{
  "n_kv_head": 1,
  "head_dim": 32,
  "rope_fraction": 1.0,
  "init_std_up": 0.0549,
  "optimizer": "cautious_adamw",
  "lr": 0.00248,
  "beta1": 0.9,
  "weight_decay": 0.035,
  "grad_clip": 2.0,
  "seq_len": 1024
}
Each number is 500 + 25 x the weight over its row's rms, rounded and kept within 0 to 999. Layers, rows and columns count from 0. Numbers have three digits each. The size before them is the row's rms in percent of the matrix's.

# layer 3 attention query, 160x160, rms 0.101, rows 0-13,32-45,64-77,96-108,128-140, columns 0-79
142:460527487534505503486544508507484460482468491467472517494515501514543504480494517504521490546440513514531516501492498547498476479539497505484547482516501492491486494486477500486531483472498479463487512480538483490462516512491435490537509506
157:548498527523547541489498456506487482514489523544514491460516476479516501486495485521454490501414521472515457497497501538489513474484537550455478508523519465542476504509528485538497522481504498467481491492487480483479496493506464513499524512
116:498503486480489529486517501466512519452470493481469467501518552480508496465461526467518470546489490518524505506551514515470485538502510539497502519515519514512453523480472488486465490545446512477511551503514492490447533487463473512490481510
117:494449470513473500498515497495519460493487540518511506489479500538482526498473487443481518496514485496533429478510490433479496517505506511493520503502456488453505498502469513476451482527502509488516509520519516532481485509463533499576514503
076:544515468495533496468475535534523487490545528514507499522505470503504488523480436515521511498526510482475480460494567490518485498520504492457518508512502538516465513502496505470515503523503506484511464516499517529517481471471543498476523499
059:493530510494527462524516468559490520517478545520493541523473498473548497516478522517533485467513500466470539504476516476499528502475533467486534479470495498511542502488493494523464513496506515526490513492506550506441454469474459494509513481
080:471469514490480514524484530471524468498505497544550518469468534528472486502494498483461540481495528473503452510459535464486489512527484496497481514539490520504464482514514540467504521539519492512500498555508504501552535517542499469504490487
122:497511503496523505521486502533457506526491506511445495473535523500546475468502441504465480524461530512515505515479483484523509519503484526474516518503546448485476479494529475546496526457491506461481472467490501485484512504491462510484517519
065:490486522507538525486530512479478514502460513543527517484532549507467461504440533506512516481519539463476504515474516469473522470528496504452486497504464470483436497482502519478466560505515511501459526503527517498475474528470488494523471476
071:528481504548489518483495490513521508511512530483486536514470505504515453490505488509482518462478492493500463456507507525497526534536531500525487501526499475486546513526518509517485496486457471521513515506495495573532505482481460430543576491
078:535495551513504480518481497507497549527473473518491500480500481500497540504464520506468498505488514503455483497503520501511465527489501481458510508528470514528514479518528483488486493498539474530478518461509520544546489530507513486508551482
066:478527489540481483458507502503508491522493502466470518520446522504541504492510544534550540479496515486510510483543551502495524525489453486513540458493478488481531522492479486527476444503522509535494511477499474488483515433510500502496492477
085:534508551487497513478534503473503485466495456502539492479492509430496490525479509461494531478513506523502496482523495428542504530532534509515490484540470489490497496491468501482480501477518482544460497508476494489480476512498515479539455468
083:537528504437479495507504491514530466497487485472461492548469451506529522495543472450526535520499500514504499484539544510522482542463508508534504475515466492470529498505504506482501503471477468530540514455531518512511499516511525454519519429
153:512470482522432497471489487491494516508503519529521523524486476489484460553456505489492531506524475456470493467500505481490461483533553464511457484512479485470487505499495491494469538540526524487480504475498505550465520488455520511555462503
165:464464485525534480483507452462517455523453480471531507482496517470528507457469467509551499516505516480498518476516506538515493503474536517507510493495518511519479546540502533466506500542474513473473475482511499479508512494536471492526491522
137:452501478514457462519508513503491497525523496448525471507458482517499500519495469479511542472513471497476470473487510474498519494508500497520510507488477495508506456514458544521476501549483508490539553488466496529500475513476538504495449520
115:503500538524492483468460514490493489488487452460531555528476536471523496561476484472536540503539515502465515492536503486510498537500486473517520480516503477531493479448493487487505536482484498542455529472507496483470488497523495489498481510
103:489551547530506497511469506486479477470473472470547496490496506534467463453522485448523475504523514503518483495532455475503527505492508511478495509526498485510504527443477505473526501484496541461501523536479502465538495517503527510484485503
084:520500501539515506444532507472484498484539475517478488503514593502482486546473485474497464488492528500512480526508512488510505489490511523513452483540506474519524504505517523484533517502497457525505476454516486427519478516497495507467529526
116:503548503537465491538480518491489507517493531453511492514485473430489497492479507503502507539520473493490517494511457518495495528459521489531515521508500462499512533512541450490483506504510533479521532545469491517481539528480484468528497496
139:517496534502566526518489456508478504501500545527454461481497522480499483469519480479471455489467495484512472531487466516457494491472494513505474508518539499517494529496494516509519518547457476468525464499482510479521499540509476522482525502
090:499580513494490483524459518509447524476474483495522483487486520506466504507537498500469484475499495453522487469495457493494541487511484519501500518489487517484468509494474518528500495529484508493533507500475494499502551497512510532473489488
088:500478520543458494493472458504476526534521484530518486494493549508502487547512463459513549501514525547483512530519493458538524504450479490507472458522506480549505497498482520499531501485463451521493531498492517495521484488510536487511459498
110:455534508525477497478467475493463483495487470534494491500491555529494485507557514473483511523489496523516496490484505453514523506487480492520485471521514506506517497486482565518484537535491503553537495493509492498529495516552571513503472533
091:508460484503491511479519482519530516540505506511498496491544509510524467525519512490534501505516517550498501500475515487546505526471517490533486445532514491502574532518531524478516512470507478534454499472522473484515470500490521464501490523
100:498461479480459500511504515506503493514493505539535497497515494439484476513487524464489559541492522487528511498522502498498496509516465496528477451526510451503465506545528528475495550509520539517494527478477482512511485503490519510524532476
091:475488495516475509478568450463508452498458511528503525485507475476564492498516512472536531501500503529499520499527569508519534518487561517488485475491539502490507467480480490503494521470525503529497516506510493527512475506484518497536487504
159:458535506517468498501514572485509506471519480474490492552524465470476526550486496486500546462515474530487518479524468436466488492531502466547513487537463530503526497522473515478484485516510480528503518504521482529520469495469526468502474513
141:473521535503458472521529508479552499459496486497489485541505508484513489549517487451454478543532498537488541470519459460446516525519485478543519482493512530501511482512475456528510513510502499512537462485527532491466488488478521496514471468
105:474511538536496466537497519486490532543500526514551543473533521546508471518503575501498530456474497501518487525496487471503489492513524521513501513484475537482536521506497461543528471515510520529509542541529481497524456510519491483480490485
104:489527569501505468485479508497473479521519498523474472504460521507482495474508545476564462552540514525486535484552513534548512534518489486506555495483495485520493473508490520475530492503451500498475470475513491519490486461512480499536485544
077:522510454485486487522487504441487485491512467503514455497511516531513476494524505468528501505501529510543478493504524479456487509508507508487504491512510499524541515451488524473488533515509489534477551478523471510475514517496480489501470454
061:512451504483522543479504519492478494532508511503458495480506484480534508525505524450480502551505523507528498482501502559484476514513475486471514466471547501487515461496465480482488547529445518488523519514524523496450525467484481482483470526
097:498494481468471493482525520446521495508439447466531515485534507446520512486452491562542507481494491470507529517525505465491484494461526533454509536478485508542449534496492528472492471525543505483495513463475488459528506514474487496482453498
129:476540523515479488500524559483516513496520513493513457527466503476515558554459502480516479514486511531512506485505470428451505514502461513512500502512502502496553522479516478503467492501521492506488537505513497508529500526485580491536498477
068:463482466535472503474474478480487510495482513506554451521493519458515446510501491474581499479492501508482504496495509443453535485458508540463519489501493504487504524464500524514501517542537510487465515477481457505469457540511520499539494467
071:522537532471497501545513479477488517516510508487447540462497498535515485498552468463489532479494485527463523524539516523516533468479499536503523471474539550505520484536500501515492491526466500528544498482509485491502492506501465520490497517
072:504495532541481487486475456514481504494516502491515483499507504569526539517523506507483472489542499529462509477520518471470487500494467498488502494512498508525486510486544499484482503582549472532477479464518507490514475500474528485519501575
074:543495531486483473496538479476505509544519537501465496469485470543510463503488520438488529502482495516470512502484553543563525494489512536491487467501519507487496507494468489507463532487464486523561502532508482558515469516450490509521451549
067:511493548511487522554525487494496517554573505491479437523490496490502516510486490472512522497457554504522471539505488511548471517524518514511512513482513481484461486476501525465474470498512495520513511520532495537519536524525454523490517560
072:517531487494508477494507487514498465516477496528500530462507505506490536505483480478499461489526479517511488532496555576553500539558527481553479452478521501506534468481521483474509505471456525498523526501501498508502515522488495526442530509
165:551518468518517533532475490530473526492494528530497521477484513483538532487500473504463444498499539518521504507472478509507471499483503521489504530491540531515489520509516485517499498467471528462511482496465519476460539536491497523490511495
148:517515497533516488521505465540499450533501490513508569479470543503480521511476503511509534442471526517504485514467491517512525476467512531493478505471484484542505502524514529514474504485508490501493530531484484484522505485537477492485486500
111:493511486483438520516506532480532516482453473520549509535538519496472535508487467466475486486520523483517517482504493470497527518482520445572512501482524520505505506466505556499504569478521539506513445482492507489466543487511556504518490517
114:474547527541518499482524514548511511501505515507445518492499504477488490521520541499516539533497469505458537482530479481487466493524510504504522470474510516494522509508480485461459486521541476557519468458510508499508519517523492522487449521
087:500490523547469477459505505461493518481496470453500529529474532442511525521507446493493488539522463515452566544476511470525514485476495501541501516498504487554511496505493550499509539493487520518464490474478478507502514518495525505493498466
068:475525529505528511504548519507482477537538521488484508500493552552489480518533512518492521502505502512537493533517464509537483497513508508518505478537432507510567517490515474489515462498495478505460473479477504501518517502508523528456531456
107:485471494483455509518462464482517525486506509477485456516487424467466450523492497519467443506527504534479499488511515475460518473504476476525550502485522467466505482469484527516486528464493542525515484482500520508459480484501527476549506458
115:466514538562468492486517501517486522494533518495540492504474468492483480544441481468539488453509523510475508517510465433475486522519483500483479491516501509478539475502516549466480483489534497487513536523474508486448495531472556482490477446
076:491482495524466494498496480509506510484473483461491560494476485514510494515453520481446494464496507479445509487485498492479484494476504477522503544506518466519513500500490536511491522537489535516495462491497503448472523491450539471515471497
077:501508566520453513476512538479508512520510532509497481488540542520480488554547502468548518506534503517492508514494486516523524509490489507532475458501501505481525501496499476488511501534529491491473467487472489508458487495485502453481502492
089:483515516522471469482556479526462506502530518500526461494526513482492516558519475496470548491483520565439526466476472472470502546494549482488494498456493463498486482474501520520511469509535512496525512501487550504466473509459508451506460516
079:523477519502518530506501526492522493511489540501501503486541501500522530495537495515541516501485522521503497490540512505553512532530517518513486442481456527488497504520474450489490449497502497492474482479495508563496440478528473472497525518
090:464510520492510469510553512484483504500459457510536452502509484464481452469510498494531536495500507523479513525465499473475531511535493518511484471530462420501516521486505520479514469506513496541467509486519468531536542508475508487492509486
166:569431498497518545460522464487466511488494537559474466474486496532474517500480513483483467519525521506514458491516504536496478531493573485470503500486493470485468479481501497460507529503475517494508521478524498484472557503495451527528517522
151:437494511515512471494478488474508500490499456476537473480482478522505486503509504502517512533552476517478526518546477517505521493467516485493549516505492493517502470479470558479506491490541501517470524473480498469518558454494511499504507558
131:540516479475514550474521495517487486483515522550515506459475524484507492517499527483478552538539490488509480490491480521528493473537552554498509495456490468497502522521516482473532512529504491499457481510498439514510509484459479500540531544
154:549513542503572530504465458545520493514507541540480515476494472524492500543498516533466537495504521526514470516488514509486451525516492521474490477500482449492512536463513472517507520469488501484498498473503487488516473493513459487496559505
105:509535519533502485521473494489480499491477446507440492483463479468502462536552546531479480514533463509520536491472486503487506497468520543474491507466522513556494528538509474507500474479506444515482518501493478492514465497501484474478491506
078:517484522492483491495496496520480476524519467497450534487488538495485511452497477518539508525498541484517498502504520486511504501540504499496541500521491511469551510513432488476471512494501500469483515446470485498504449460482504487474492452
139:548460479471539507497542442473542457500477532521535492499518488507483480471494467499487484500520475473463431517516525496519477532525496542468482489501499476461502509459484472479489517516517480481476514539542498493532527495522453516521493477
129:541497541500521508497528481558565530515489532519439509502478509439469535483489468496506446533485482516487504535506488515487524475496499523480491524451514500516481542503491498551473516481514489443474512495475495482488514527471500510478508479
088:516498490536465494476505457492483495529503521493461551477485511489505455521466557489506566511534472517499492469484499488481478500511521564523477489523493464501497510468475514492473476541525485522471551492498468508553463476445511501516540513
096:510513503507525564486481499514484547512496508513492547432544509472517523452506518516484538504528477529561472510487479501513452489512489508502475525510498444459532546523516496493513500503501469498456489468490502480509467532489458505515509544
094:465555524483517500500441515510543485471464449517503513511502481492502526507538484535456514518492484505493510501489488547508486491514474476512499480489527508481501474538552479482502512527512553487503453491528515485500517509504517518461545490
080:502475521541501501460500509470461506510550546497503549492516512515514489530480534453541492505510525527552504522509520497572509516489486489454519470492512501499494525512472474495541480469494535494474483526481511487478485510476535539531480468
080:474546440498480499482480492532475477510509499499528479499505559504549510515499493492471484524467505505484512521434509529513515496501495479507509525484510490474491482507462468512485487538506512472471514541514486546476499495476448541507542548
# layer 3 attention key, 32x160, rms 0.0887, rows 0-12, columns 0-79
098:496495521515512523538511469443516448492539496482500500473435516509483522526526530509508462535488481469505430508518495469515512451510488504486494493482509460540494488489520507485538495501457504474505511506502528502499464515505490480518483518
104:509462506505511505482521509488508452515512518508490507509463497501498492523500485511472491504506479524477488495537469468457473505446478493505539476532494491525551515507474490528507528479522505493510542488480495494518426477501479588506499515
089:500524492546472529483433495505482519484553496492533478483482517457502500557453519491488537499485498509502481495493470482515501469528509514511494498513525470574533472493510534516485503500523493497512481510489527488485514504498537461501501549
090:457467489489511491487507527493541498503482487429444498535473486448503539487474477498523508509502456488508528498467505496528498483487506506502507526471502456475496518562479499532479516528527526524473531500536495503521500432511534454495497510
080:487494521498535446545519506506502458479478483502506503572485447488517498467527486532494526488509460486496528515470495511505459512486496472510508570510461502510506535487509541510459504497505529519557501497519435463513515492505531488473568496
070:502499498435537486509471497501496475518499498515465464525462514498521534456486462494473548479571468482542512526501503496479508519465500485509521546488506467482460546533505456499469491507469534475502481498500464525497505465527464531494512511
094:490474498528462479492527482476488506525513508502534525508494462494479462498548547509504515479531516475502512457500522522536522505512492455525501455484444509498504455509488479475472478540519509500472511523543462519523428472490516506507503506
090:478528470487554509501464558488502459480500490470555481494494517514509487485477515516541483525514474498495480463480485469493500503515478493498521495480489477498490472531565506498456452478515546488486524468470489503491499493498528490499481548
105:462501490518491443506532537502484509482465471460491523545478468460527528461496495511510516464514477505500553468477521481499433507478459493513518531479466456484472505528511476510461489526516517521523484480532446507522470493499512483472534508
084:534464511509499533506484498495469536508462542505471530487478482496511533461513490490491520504505543490498441513468539489534474510480532518551494523454458483468463484475494465528485528503522492491504503460464518517527502457474471554527474496
081:467548510531538491498541555517503501493500486491563518526465480498494464497499477530519499458481480517503510493481463479455501498514477485511494558529497506501510530507542554522451471484504526507548520494493476499501492486514518517462556497
103:537474508498482519477475456490488479509533526502454496454514504533504512512524499465465496535515515518488474497508523534523509475526529510465478463465514499500507478496431475467558521515477474534485508531505547506482483513483509484523460487
070:529518484517509552526472459541526546492517526473440474492471496515468537484520490483470492504455527509456491495514484527474532498500516529442499495483508498495499495470475511499532498529478466522506514506496537524534521446469464501542486494